Each number is 128 + 24 x the weight over its row's rms, rounded and kept within 0 to 255. Layers, rows and columns count from 0. Numbers have three digits each. The size before them is the row's rms in percent of the matrix's.

# layer 11 attention query, 128x128, rms 0.0499, rows 54-63,117-127, columns 0-127
108:140124099130090118082104122115066161129130109128131099144171123093125150133151146172129096130073120124068121131101151088167111129104093131123114131108134133137171130094110120111093139131095132143145115070140096126136064118132161139146126121125130136111091128148122165142179100150135148100126152125122129113129136181156132161130114153135121113107161113116153118090147157119155135109096
104:114095167162100160124131089155105161091112141112120133128091130151102120128140141099208116115122153150168149158123094130142142112159121141121161131152151111107168189067126112141129123120095122151174137102131133157133155115119160137117162116129123121115108145147137124138127121069145156121090139151131146150126186153081150105144128143155138133144173144148141129118126139159156129134144
102:153094121135135114145113096130146162126135151132136106139178104179099145143123133165147136137154108142110126142127125120122105139110127084143125118102160093092117124102149126145145145103082145161133111151128107165155148144111140117124121155154136155051138143110110136098078175117119121122148121106129129107056107104126089104071166119177114102135158124133130151172116139113134094144131
104:139134119155149130187102109105117164090139150140102098139147113147131126149134133146110122104136132128127142079170134155117129125165156159100176159150130130135133135121150107165130089049147153127139149123169121113139146079143100133145070156122129114130108141128138106112133120116098089117125093152183149140133126118114164170096149137120149118117168133132124062147162116102129118119118
099:149131184103129130176138145127132159107131155112142124104167153169116152135142149178099103130085121160136112141118105155100113151144159109132117163103134118074113119141148127159118136108147136165110088130122153141141106095082150122181104135123178099155134120154149113089139117142159139121083135089161151122105149148118069107121126145158106130122120124149160124134156119139162096155128
100:149106126163155125121168120099156149153129105150116125093136140160104174131085129125191102132101140106101099105144096097139127131117105116071116133125106110096137091121091125143103118107098159123145089105130127118080136105121127127130144138130100202125153107085146098133099113108104137140130165088113132152110137140111103102103114116180162082109138147126119131117163100142152140135141
104:168151085124116119155143148160107094154101130120111104153107120102101099120120104110138124125100100137138112148164114133126177126107115123145090180156159134148099141134139116141129160094082148144108175128107157126129149119136091140114134112122096163087106140139074099147117128126153139119078114089179123163130113126143054085123135119138117141146122152145089155140148111156139115150142
094:134158126125145122117150158130125165145147125141133142126121148143134130122094119089099145163102197086153114122124142138129130137182103147138098117163134155152155149135141088120159187188133154132148154141129119086132114162092111133120152109109108135113148115160162122131139138096144162103131205120121101139129085090125160136140110144134151137130091094129117098113117163107127128078133
108:127144121086096119114103143090183115122106165148177148128131141187152164129119108112162096142131149132166157126140116152131121137100129122130101149147141127109126115078107142149114148111086122122130108109157111135116123139164144128149151103154115102168114128126130124149126145103109151126144107066076141160116101131178123101147108105163146127143119149123142106141184139056122101137104
107:148107141090132122131106136116143136164128115121150134100126161141161121172115078163120108092145115144138135121173141121115091104096147112152148174167106110150129110146123116085143114143099099113172099119131112140127116100143177150136141098119097119074098108135100132117104153147119111160112129146125113115149078129126100102110131096130140095114081120170115143156071064124121122140157
113:136089098176123135101095095148093164165157117135136131082123136130127082113194156180132118154109146113154081107161144096123132107136122133046165150148086122142119145100162139138120143139124115133162127129157144143095112122158114153125116136101133108120129148137111135111085124120110110132135157142102114129112135156132106110111139154165102125128184132117140091117109117136123116082153
105:137117129150114161117161076157132111098115126108108126121179165163095098117123126121169134165130077165151127141135123119095111146149141133135133204110153114128147121072125139160130156144114110125140122117150120121120136140125099136126140168155115145131121096148163091112136172172106133103114082086131172115146185107122119085127095137121139124155162136133151126109116102150146110154112
091:132150121129168125153147176135143130135087109141092144120126132132166120140095132131173093193130106146139137120139165147122090096115160096117087095142091154120151132116137087149142133125108144163135079174103112098122105128112155150115077121110131132083093127076145084147115117162119089102133145106076131109138114126137091134112112109121142121132124127096133105128124113123142097158090
100:134116125119110098103127146146120139168123146117136143126100122134134158116120138141146138139144098161128122123092138137134130091094117089117168175196114154165153094166072111113152101114151081144088109114133149099123136128121097144109128115094082130176130129111118104118154135147141093138155117137095108180152135097157123114117125120122130143187158116115148123148111153074083135142097
101:136138160101112122120154174142103129182138141129125127138171135135139119106165125158105144145140123121167093138094157133167105149126121147166136100136104137141119129152127120066121152127112152122138087122128092095139122093127175136139119114139138180115144138119154156165161118131110091143094134129105135112129135139131108125106136120119117201089136173146098144148091188090106116161096
104:153122125102136120117128134136112154152148126187169111127112138125137091134096093176140128084147135089146144157168118136119135162147134160159150153111141080132128119122141137110120117146068108122136126100114102138112055141141111082156174157161126119132104126107133120117115156098092074111144129133101123122174135137179158151098154167113111160116141118134143107125120112123147144101156
103:157140124103131126096120158125119155144125115103143122141174181135134148124153136111162119122100158148098124121068104174139154132133134173099115089120182097140105149112098109130110152132101139101138083093128113095164133120151114161085119138111116133129122128101128167093134103137137138129150106085145122098126144112142127175161148156087097173133074104143102132132138090131121101113110
104:146138134175132146102108137133111082099146135150151074090138121151128125160137129175142136117118120148090132132121133130115128123141157161167177107166146121100116128090115139155104101083188159134144128098133167112133093098156146106149098116129161128129135170129085147141106148135084093114116149105119098132110169133132078106092137131080149140124119127130108121141115107116112107091090
103:137146130163086155098113161107133136123136150112149097112092150152130166092157122152145094147138159120096115144130091140103162128133135112121141125153120062127140141131129085124101101125165130137144106102110141118114109095131105100150142162115104068107111106081138115110146143153155143083135096103098128166086107108133140129130137119132147162101171150112181124144154137162172152159125
103:103135139122160116157135173152131124158138141102137111115170070156154172112079119111156113121142118106089180132068123073161122110099130155096112125145156120123148129157148164133132130123136110131157141141090122117105157165132079106078101143145119160134147123150137146124129121115099117118152133117126117152141102149090124114100134153108160149099110141166128156126114187090136132145124
099:129143093111100101116121116113149108111125119121149142123149107109135126098162141105138092142098113137123145143150147141103137168121123114102111143161116180132157121149163152111118128174156114139141143134107120087109125146091140110124117123151084153168123109111155125166147119158069141140051131120104123187084124153118107105177084133173154112152156112126116163128120112118159158140107
# layer 11 attention key, 64x128, rms 0.0508, rows 53-63, columns 0-127
101:125097143144151115100135118111168117147124120145121147137116090195128100158102114117145156141122125140142144119106101140108099130170116124132145139140123113103117150122123166162096108121157164106105157124115115098160142144120109079111123135136183081143073073107133113139163131104116123144094111085150115135160166135135123127097136119126201143128099096154133147155145128141113152175096
107:118145135138137138124106117108150147123094140145158092089096109137161134142129117114153131143145174096160136100126101154112104109098090139158124142141152113131156118138128172125181141114167132103115146173093137110073117103140146090098127120136136112112127156119142103153100148104128134164118112136105139151083095162113116149112172094154092131134120139115092213162111129106095129141109
102:126130052092103071140076131105148077127151137133140133124159103110168105139125119120092114139110143139158158120107137089117133130119124145150156101134102108183089127154129160111140132100114100161112154158114144132143095136132166133126106126117125143122177126147116136135097147095114109135086084123125109101089174144140167138137110124122136079102106159121151160153145114126114114135093
100:099144146102093158104160134107128114062148129117172138140170151106140124141113126123164119088132151100145148105157120086163166153125135173122138142151128110118108137146134101173120121102114146110122135156146107167143107147144114170147156074112108142129139130150129196131114120103109174131156139154140082163143113180133122113153130148129131162105136160126124152116106121143159154106095
093:131135115114114105067126135151120100127101103114128161164100123113149131110054114111142092104149110156146060146144143127146089139095132169143124111128118087125152091102093146116103092126120122159132123169116141168131139128108170132105143123148146086124078112150107144100115128153139104142150127130151075165122158129159129142140147133126106088143118130109139119100097134166157122097148
096:113104126126179151088139181154106120142127096089129100162122140144104128178157153136076120171078147126101089142155144144162145138135169179113143114178137117096129121140153182120131112110143121077108164168157114142144127150169117091118122112113111118106147108122136129163136124130150155125177130115138124142124102147123143126155101119147165110135112112164103132149149130111119115124102
095:104176126146168131147135138176086130088154097143144128093111126089162137183133155131106145156136106097104142153140117129123116104133114115116084117124145138109120148116096115131080138119159133142118140116137126150117098096107135095155119155099120079139122135155116106145147119057152140125100091125112067091156123087104144108169123096113134126155105123097098149131110134153133157109153
100:123141145080120094104102096135122144129124166137161140167119111134173166123122124141104108115120152166135136103130148114106092150098122130087120121163111132096106176141113132132126086129138143104104098144170140126101111118087109122138134101130141123181141095115175120122118153110103151119117116151153124142147097168141154113135117096170145101116185115128175127155204157112134156125139
093:140134114125115124094122086088130141108141122106182146140169115112074140111157107123119120152115123117074132119141118128116117113123125119168119090149110115116122118113144149072136132184132108108094103136119089161092140174121145139160130146129141088179114156105152150153216113137115147143092119106106115149106118126113133105141137136084118144123119089165103170146108124121138124150134
098:171120144106110148136120148129085146102145129124075065144090123121115138132123178182108134105155120119121106123106115207134151104124116087120130123148111139118121119126144106166129146145088146122090131076105140134139121103146146172148134105115143176141171116135110135148114115126138123146139122158165099126139182129136142178156153097091132125141107109121116150121119098119151112123173
101:188144162151117120075169091087137159088099125161131104128098114118128115122117163137127113162130160139113138148102131150132171073126154140129148125115145161122105110105114145156085143093105163169137107086156109116138109124146135185137125140130136142119171129127114112111127114133108117101116116154109140156129159110117088120135155124171139166135144142154134107087148193125138119110110
# layer 11 attention value, 64x128, rms 0.0506, rows 0-6, columns 0-127
100:111112152127139157135161117117140138140143128113117126125148116142088113139176141125127108141112148143143114142166145162156133145195095139157136145103108111168149133118126108157170158113143121127125137107135128132126144134122079140133178125138077173191132130128090167148158145139117136096141127106093124181119149106152133128070119155148117172127129077126092168124144143124091155110090
089:132119135104139130143145140120136118110169118177170119158121092121154145150097135151099108124131132148098151112076137144116172143148161118160055081126101158116057133128089108135084142119150139123153103123135169149159105078125131114162120099135127142137128110149136158139149134131108118121135136119161066135137159140135105123085115093148110122146131147119163114151122168160128139142109
103:154154130131118170148115103133066179140113137101133153132112106119165109096131162133120159124100143131138157117146105141129103163152141145128155107181106154099087130146107066141153178104098144118159134115123142149146167111091160100149096125107157150115121120083128187154185172130127132126128130156136133160140123093129140107151166116152123133142108134115103133141128128109126150138105
090:147128133100098137146138116171158120134179106096135138171143131101120143134124091120092161087110108144128132117142136146118150125106102147193110088093147134164138162130142120102110099135134138102133194080101111098097136157114116101168134132128177104166152130105116155129124084142199126121143127137138117126126131157136163130156124132118105127142155122133142069120148128128160154126116
108:098120097101135117120149158149116130136118080088138109136068127145143124139107161105177152143145130098144103118160124124152115114156106113155134166064089119146098120130148109129155127172146151168150133122128130140147112083130144137072137147108164155138068100142137099112120111072100115115135130126165139150098134126113136145149174144133164140142148143114110144106157115102090120106137
096:151148115113082101131103115148127116128104116130117135140147144104132167119136123172127143098147112096129153089150125132100151098082116115141134131142114145122110068150150106127128153143169127102146083131120137135107148109139143116097144147124146160146089152144145149109143098152105092093095157142102180128096136125169141130040095150112116128137109142105152111143090079119094102112154
105:101100127118149166123146158123124125108140115141132137171085144085146148165116130138113121175146117097126178133099120104127136162178163146117157109159134101115127138132118155109104153131121105102167111121150118116096125142112065134124133095155115118136104143163136148149170133131189124116148106159155124129120107157148102114112133140141152161092135139114100096121153149159135149145044
# layer 11 attention output (transposed), 128x128, rms 0.119, rows 0-5,64-69, columns 0-127
109:141134081128120132129114135123159145095164123144137110116077111144154118100141142126135062110140106174168130100195125168126156144130128137076165150129161135151097118114143077133136078127153125124115184106184133119110169140157102115130099151137124119168129137147140096135096111118125147122144141126160138152134130132142100125105141133114164119143123154139144120109183099136121168125112
096:143112142139108127131097110102124161150120105124160140150090102121104138116158135160106098102107099112061157117091109168108128123111131165100077128158120137126087138118124169113146120144154123161138150121130154079171137131144162112178139120110114110141164153155146156115152154116125055149165132177150102117107123146123145147125122121128106136123126175099162110109145154114150134105117
111:118135139120117137147112094152126127074121129094130202125116168139135106122111175082089143121143126130156141113129118123094112124081129150101137118135078152131105090135130156120188130143109152148134114133140169164119140170128142119176109102124114126110135110128124158138133147109148077130131154143113144114176128131139090115184124126129100099128093122162133097075132137178110129114141
101:125122092084142117154072145148130158129171070109122108125105106160101122076155086097149120091114111141117168139100171116167115101102142135147109156091131147142093099132150148132137141128077104133165143109122091136111098149129145127103145156117140136094072150103121155133147123149145120153126104126145182129135108138121170160122124176113142127125135108150154150100123131111122115126154
110:122149106127128112167153141136150124108185133103121122126074152122124113072095117107133161166137140124127147125148090148169115153128105127100081111141123095131116145109128108141127111135143129125113148147086137130140126157145122170135148115135067151133086137161083142109113123092130088143139135117172088108143148124095076085114140132096158169132111132132106115185138123136095133155160
108:148111123161155110167108153104148091108117149136132122099168124145121110120135137126140150102141101134155123139148109156071139138141140137144084127104182117116109145088104142100097117088134114161166067133110121122154125086148178155117132137133110089138130138153129129098118153145179115141126140105138147131097123159115105098076121125135099138136093180166124130148092077126127095116112
093:107116104180150127153166099159100162105108133129114143138168146131122096150101116130115090134130103125128160137140133106142096139108136126168146162173097121116158151114110104162166121106141088120116131118093114151132163111102132135084095099110109169120157112070093105117149166187123101116110111145096142141111144134125096132133124107119104143162174132150115142146081153106124094137105
089:107142111178109151091160122129156107185114100105132126124122127142132171143118148120114148137156155099112143132090114125145122094176135115100093100118104141120098121163119120147125121165127085101119139136148143158160129137126122114102076130114145098089051129186103143115123139138109131094141087128131130136125149157126132124106159117085092102114170146161158164136129139170132105109142
087:122121132143079100149146177132141121102125147170110124112162113111127089153146120141093097117131132114121141095138112131178120134102084175164143129189172120170145121109097140148117098107143145126125117078112123131159139096088127097144097131111117146140146129101134140142170103141116137175144104100177128158128161165152123122125125095145147128152141147141141128177112126075112129128094
092:122163150120164107136133126108111099139129174123123094169125142149202140199132104130122133130149108115149157120145109099122194118148108112165113123119143131141213117116137085100117104137165123103097148186099104128103139123133093141082143104152123109183139097128123078145114132125139121106119138147101129117111142133141121139118131121098119131105148148139109154127121124128129118108110
092:126119115117141148123111110130122083128134126149154137137148124120136065120147092193134166136121144129134105139162137148109081117137131091115151190075085135165116118151124168111105129096136128135116125106084147111097108137152158145146129156084161098110066126153123116129113113165122124173125151142188138117090141125147156113141117125124087118125139138103127085130113136145112120118166
087:122139156090127082170104156105127152141125110172167169097170114093144128118095095172119104098110144112137157128155117136120109145090122104159123135124098090111137106119137071108102119150102188109139103130135114132092123154102129111137138114172110127131143123111161158115143130106072077118131117123148145077134144141106107115114108126099144109115139130139126124169135071130115138156105